config.yaml
n_layer: 15
d_model: 320
n_head: 10
n_kv_head: 10
head_dim: 32
d_mlp: 1088
vocab_size: 4096
activation: "swiglu"
norm: "rmsnorm"
norm_place: "pre"
norm_eps: 1e-05
positions: "rope"
rope_base: 1930.0
rope_fraction: 1.0
qk_norm: false
attn_scale: 0.177
bias: "none"
tie_embeddings: false
parallel_block: true
init: "uniform"
init_std_qkv: 0.0244
init_std_o: 0.00445
init_std_up: 0.0244
init_std_down: 0.00241
optimizer: "adamw"
lr: 0.00199
beta1: 0.9
beta2: 0.95
weight_decay: 0.2
lr_head: 0.00939
grad_clip: 2.0
warmup_steps: 210
schedule: "cos"
final_lr_fraction: 0.0
batch_tokens: 131072
seq_len: 384
doc_mask: true
train_tokens: 416900000
steps: 3181
dataset: "wikipedia_en"
Each number is 200 + 40 x the weight over the matrix's rms, rounded and kept within 0 to 999. Layers, rows and columns count from 0.

# layer 5 attention output (transposed), 320x320, rms 0.0465, rows 110-119, columns 160-319
247,226,158,189,226,176,236,264,188,185,140,180,213,184,186,149,198,180,199,269,204,158,198,193,170,257,166,295,147,262,187,269,182,169,216,187,209,178,225,227,221,203,258,253,133,144,167,114,231,251,262,197,179,246,305,195,173,150,208,158,190,225,226,193,152,200,293,246,155,190,268,141,179,160,213,135,279,209,223,221,144,250,191,173,190,266,136,187,206,221,113,216,227,311,202,170,202,214,239,180,251,146,231,267,189,242,140,206,155,160,189,171,200,174,205,281,171,194,209,146,189,189,142,282,202,121,184,198,214,202,250,254,205,171,220,236,295,158,112,222,187,254,213,184,242,198,162,136,264,235,236,219,207,199,280,244,241,224,168,286
213,152,226,178,272,122,150,231,208,195,298,205,209,212,267,200,143,237,176,182,227,193,193,226,152,122,221,240,283,164,182,254,90,172,239,208,231,191,121,154,203,230,178,197,179,157,152,173,195,217,215,160,274,191,264,216,206,144,194,218,248,251,200,178,193,251,159,276,180,236,196,133,219,201,204,204,235,159,195,254,176,278,226,218,240,266,150,199,190,262,254,240,247,254,172,162,200,183,267,106,281,236,222,216,187,146,194,172,138,239,312,205,173,179,181,173,235,207,181,274,185,207,214,211,234,115,195,206,227,206,220,205,212,167,260,217,232,261,226,193,193,194,148,229,204,230,238,159,254,203,199,180,259,222,211,185,143,241,216,256
216,144,172,204,194,208,201,172,226,194,165,243,166,226,184,213,194,219,180,127,229,196,215,233,130,199,186,153,243,272,225,192,135,250,239,151,176,194,205,174,179,228,230,161,271,193,223,215,182,139,213,186,188,191,140,140,240,226,164,229,181,178,235,128,159,242,193,208,194,226,179,258,223,145,189,217,237,160,149,226,221,171,241,210,206,215,207,235,216,194,263,231,185,269,151,161,172,122,214,183,152,200,217,154,253,214,226,197,270,258,175,198,203,249,194,155,171,217,217,273,184,188,227,184,231,222,144,198,163,268,187,201,184,279,214,185,174,209,201,193,112,226,190,208,137,157,152,167,290,170,268,268,230,205,224,213,188,186,245,131
237,210,188,246,247,227,215,233,273,181,173,238,167,231,234,222,200,198,188,230,215,205,147,206,125,220,204,227,217,313,215,168,201,219,112,150,208,201,323,179,246,236,224,209,209,186,244,185,179,221,207,208,187,215,294,156,242,227,159,150,163,175,290,141,176,260,172,272,175,178,301,175,241,155,134,223,228,252,202,213,216,190,223,177,183,157,165,210,195,192,176,257,158,246,176,225,118,200,220,229,147,231,220,184,241,236,167,202,213,166,156,170,252,182,196,257,120,146,194,189,207,201,247,181,308,193,112,206,212,213,203,214,201,196,247,186,227,170,140,240,144,206,139,173,223,210,146,211,221,215,263,280,308,237,221,207,207,198,225,219
156,188,245,230,202,103,172,141,150,234,139,268,237,151,143,236,159,146,207,237,194,175,218,185,228,211,191,101,191,207,105,211,149,226,134,193,253,223,207,185,189,140,184,164,223,162,204,247,180,119,176,164,155,130,208,247,188,266,263,159,168,186,116,151,259,216,167,211,180,273,168,183,160,161,123,203,194,163,225,194,220,188,202,157,155,160,177,208,165,146,153,112,196,138,299,182,233,183,213,246,232,209,225,236,172,224,239,138,224,189,222,184,219,193,276,130,234,224,142,226,270,267,174,102,151,168,179,163,242,182,207,198,171,206,148,190,178,155,203,210,198,195,241,126,295,162,217,208,219,230,151,138,195,205,175,194,239,174,231,176
243,201,163,225,246,202,208,254,190,157,177,120,179,169,259,162,143,180,253,264,234,246,162,169,257,196,235,184,270,214,246,221,141,149,203,221,212,153,259,170,239,224,178,193,126,254,207,182,249,258,243,211,211,207,304,239,177,220,270,165,197,205,199,191,133,216,225,237,153,180,335,201,197,192,200,211,224,222,276,178,186,223,179,179,210,230,219,222,209,196,162,197,144,253,190,159,259,284,172,140,222,242,245,180,229,213,178,213,196,232,164,105,173,202,183,242,165,204,247,170,218,280,88,227,136,217,252,200,220,192,231,265,130,117,219,209,249,187,122,191,223,195,191,180,328,217,184,174,189,200,152,117,240,215,254,185,220,190,252,292
189,255,317,139,194,200,138,163,179,236,279,211,292,145,201,126,191,220,206,254,172,185,217,223,175,224,158,260,126,156,186,239,251,157,182,189,194,199,216,146,219,204,219,187,142,163,275,146,133,253,157,196,238,155,192,223,155,206,213,188,137,234,200,145,242,232,225,154,258,149,158,170,204,216,171,229,196,202,225,212,196,152,160,227,211,231,172,156,168,168,180,204,177,201,172,230,160,116,237,250,242,189,174,209,163,190,143,290,216,151,192,211,166,213,243,235,253,211,169,207,229,221,264,158,176,125,167,209,220,177,224,131,229,172,225,203,125,202,176,242,200,213,148,153,200,217,180,269,197,185,197,252,185,227,179,186,189,255,205,230
206,126,213,213,236,137,215,221,125,144,208,195,115,209,178,201,170,270,179,233,201,200,236,198,145,176,217,181,146,238,189,198,206,125,308,205,235,119,223,161,208,213,211,180,192,101,194,150,167,192,131,204,249,234,218,185,190,188,165,215,245,220,146,196,113,208,205,160,161,197,173,246,88,204,229,76,213,186,169,267,194,179,184,148,197,335,200,198,222,195,195,182,214,240,167,177,284,225,125,149,191,215,259,162,223,200,205,266,264,199,222,178,172,235,198,165,152,160,220,184,194,180,213,200,196,202,223,182,180,221,190,309,185,184,248,162,262,171,211,199,205,152,254,210,300,181,239,134,191,227,217,185,187,189,266,209,196,162,195,128
212,240,238,166,147,270,162,226,196,233,224,143,258,189,185,154,260,176,242,157,215,192,201,196,248,226,202,239,218,105,252,218,245,158,208,208,180,249,171,252,161,209,173,255,226,255,172,194,197,243,222,240,254,234,117,202,161,189,170,241,216,220,202,227,263,183,200,108,248,159,107,202,256,267,228,229,183,207,231,183,200,163,205,196,204,163,238,185,212,196,227,279,205,120,206,258,149,151,257,251,178,191,153,214,192,214,209,216,186,224,183,227,190,214,217,177,218,182,202,167,212,229,184,237,147,256,246,216,193,182,204,149,215,212,186,240,154,243,240,198,258,155,227,200,104,204,243,228,111,174,205,199,192,189,156,203,140,221,183,211
156,191,273,236,188,157,130,145,190,258,193,168,212,133,137,205,202,215,236,130,197,184,226,202,209,200,229,220,256,162,173,221,173,210,181,188,215,260,113,284,134,167,129,185,198,239,196,224,205,190,165,220,152,207,158,222,162,197,228,195,130,162,177,229,234,105,156,160,261,185,145,192,174,221,71,220,273,207,175,143,230,175,184,190,228,204,248,218,144,217,186,114,220,178,271,137,221,160,226,181,250,182,202,212,219,198,234,195,191,238,259,193,215,158,279,191,217,280,219,204,172,200,178,191,170,199,207,279,221,225,209,180,236,190,185,178,164,205,235,212,215,127,221,239,174,162,206,176,268,142,193,149,180,182,210,229,203,186,203,246
# layer 5 attention value, 320x320, rms 0.0472, rows 111-120, columns 160-319
165,180,254,257,229,219,186,192,165,197,218,242,194,154,217,198,170,127,260,209,178,204,215,289,190,159,259,155,186,208,170,156,246,258,169,187,244,201,208,256,175,202,245,235,122,252,198,231,239,175,194,148,116,158,202,214,201,252,249,197,196,246,103,182,194,176,223,141,198,196,203,206,172,125,155,215,145,229,215,137,239,226,169,252,238,229,135,252,163,272,175,180,238,213,225,214,229,186,178,193,266,217,215,92,199,215,212,236,221,268,214,176,233,192,166,218,172,100,211,258,215,190,166,202,168,241,273,145,179,250,217,145,236,262,201,176,211,185,117,272,175,202,182,173,181,182,208,173,145,136,151,45,219,169,296,190,174,154,255,212
231,120,218,201,216,135,203,135,229,201,248,188,199,199,188,186,219,188,207,249,148,140,184,131,169,165,172,197,233,200,147,156,191,259,205,190,203,219,184,257,189,175,187,251,166,197,266,198,200,176,230,212,234,219,188,182,167,170,191,300,165,143,202,154,200,201,171,197,179,192,175,230,217,194,143,227,221,137,218,231,280,177,194,153,264,195,252,191,127,244,248,152,229,228,166,155,209,198,197,227,212,238,160,231,180,227,191,155,195,208,215,238,162,228,214,200,156,195,181,197,186,169,210,207,270,246,256,189,167,196,231,182,213,133,192,224,236,216,280,213,185,204,174,167,160,190,151,235,237,119,147,137,168,255,212,165,228,202,156,181
250,172,207,214,190,158,152,173,206,112,225,158,254,203,237,240,158,166,258,260,189,189,249,130,235,206,172,193,242,254,176,186,162,211,158,198,219,169,193,213,280,180,191,203,229,197,185,228,211,168,228,208,140,239,222,94,247,234,139,235,220,148,97,150,205,190,258,210,277,180,158,179,173,228,208,210,160,139,158,194,185,217,173,193,212,262,270,220,253,273,223,194,217,230,179,212,209,251,212,261,200,146,109,149,215,211,240,218,141,168,195,209,235,192,180,124,224,104,136,227,129,196,191,152,217,138,286,169,221,216,219,191,229,216,181,279,149,231,283,263,259,198,176,220,223,172,185,212,98,257,142,257,226,203,142,174,253,269,217,119
213,223,211,207,183,251,230,133,217,186,220,201,153,212,160,161,232,150,168,108,211,120,224,157,113,200,278,273,195,191,231,210,164,167,228,191,190,233,207,218,233,147,179,200,74,198,173,257,171,193,226,289,194,284,234,157,159,132,254,275,156,200,152,185,149,127,215,240,235,287,186,277,122,205,258,155,276,229,203,184,75,190,162,212,175,194,82,160,142,214,247,269,204,164,184,226,219,165,212,183,197,276,193,155,179,184,208,245,153,213,144,222,232,150,211,173,201,260,215,151,199,212,159,281,282,222,173,253,194,112,211,179,187,185,254,143,209,169,245,177,233,187,197,173,207,239,226,153,186,236,250,254,243,248,169,175,229,285,127,187
226,162,158,269,107,216,147,89,201,212,160,168,263,182,97,291,178,231,272,116,244,232,257,198,131,214,188,129,171,174,238,172,221,172,170,219,231,201,183,259,262,273,190,170,146,157,218,257,176,235,193,158,96,158,181,211,328,151,210,71,201,234,229,148,160,225,284,113,206,231,240,226,174,162,193,197,228,211,149,195,262,224,275,269,233,162,157,153,232,250,257,221,151,199,147,182,184,185,191,260,268,183,195,221,155,135,178,227,247,150,153,253,266,219,141,231,250,170,253,225,211,190,176,207,116,221,189,193,186,225,223,283,266,231,150,236,105,200,144,160,183,179,268,127,200,207,257,240,242,195,201,235,154,216,220,225,167,225,276,238
142,219,73,163,176,287,234,262,217,162,207,195,208,204,330,298,238,152,242,157,168,281,114,193,215,172,241,209,199,255,167,183,167,237,255,225,216,192,176,195,155,131,245,199,247,235,170,157,224,201,193,128,151,257,203,196,220,160,218,244,235,221,101,210,189,158,170,285,233,247,190,222,180,218,153,211,171,256,261,217,192,192,128,293,176,145,194,169,159,230,181,220,160,216,216,201,215,229,235,223,184,208,188,147,146,252,207,220,154,258,154,150,191,291,178,275,201,179,182,160,176,225,219,115,174,189,217,201,178,192,197,124,159,241,167,236,169,205,222,192,253,158,246,185,213,224,254,137,186,270,223,250,238,235,133,177,213,190,176,194
127,234,258,209,119,181,137,230,258,240,234,252,196,255,108,178,216,243,281,179,216,288,197,308,264,184,175,265,200,174,164,132,245,176,271,167,240,224,190,258,179,258,141,203,203,193,202,211,210,303,176,147,64,234,150,351,234,196,197,161,229,197,263,264,258,239,202,167,78,125,205,236,211,195,278,146,237,267,178,177,285,215,207,171,217,144,202,171,125,219,230,200,169,211,200,221,225,131,184,181,187,210,300,194,151,212,221,175,154,189,289,191,185,178,204,282,138,187,226,201,261,253,180,238,218,224,152,234,178,212,172,232,265,175,172,169,243,225,192,199,197,183,224,217,210,268,159,282,142,162,225,89,118,163,203,199,206,130,152,180
145,225,110,195,196,170,219,217,196,237,195,221,154,195,306,254,208,244,194,251,194,259,135,184,211,260,221,174,134,218,138,230,223,194,167,208,165,219,195,143,127,192,255,182,245,189,229,176,234,140,144,301,325,172,239,216,161,220,167,192,205,223,207,250,142,229,171,222,197,256,181,208,225,217,110,170,196,211,200,218,199,206,209,295,147,188,276,217,236,152,174,189,168,190,194,225,174,200,223,218,188,152,184,198,185,195,181,221,215,159,197,142,248,255,176,169,263,242,217,131,264,124,176,82,228,211,178,234,227,212,180,170,145,202,200,217,216,212,209,176,148,196,224,203,228,235,207,167,170,235,229,183,209,201,181,193,143,176,260,199
148,207,194,181,168,176,171,98,178,181,179,239,183,127,201,160,238,130,181,146,275,181,174,191,225,225,236,201,146,163,182,220,200,176,232,175,187,237,213,210,194,200,228,223,198,209,192,227,219,232,227,217,194,158,198,196,217,254,215,187,254,207,155,229,198,189,167,266,211,248,243,230,224,162,152,190,179,138,141,202,197,130,154,195,157,155,145,169,203,245,206,252,210,195,197,235,189,201,168,199,140,228,139,156,192,176,217,198,210,235,153,243,205,180,180,194,187,174,223,232,232,161,201,234,197,191,234,213,245,237,191,154,180,171,176,251,161,197,194,171,237,223,237,186,189,239,205,124,221,198,273,221,248,167,168,212,237,217,183,252
149,189,245,167,182,228,189,341,211,195,179,204,166,230,112,208,178,202,195,270,246,273,187,163,123,220,145,260,133,172,227,175,264,195,224,249,206,207,121,174,196,181,248,157,288,151,166,166,182,223,186,280,311,276,169,186,301,241,129,221,190,262,268,260,140,211,208,219,257,204,195,258,213,264,219,185,107,194,242,214,156,291,248,173,143,213,234,180,189,127,154,289,178,148,277,221,201,348,201,246,171,212,154,274,246,235,213,231,196,144,232,275,203,145,175,287,206,237,218,118,182,202,170,134,172,199,126,233,166,180,203,219,156,242,166,223,182,189,184,137,137,246,226,171,211,178,191,223,186,275,174,247,195,154,288,188,185,178,181,233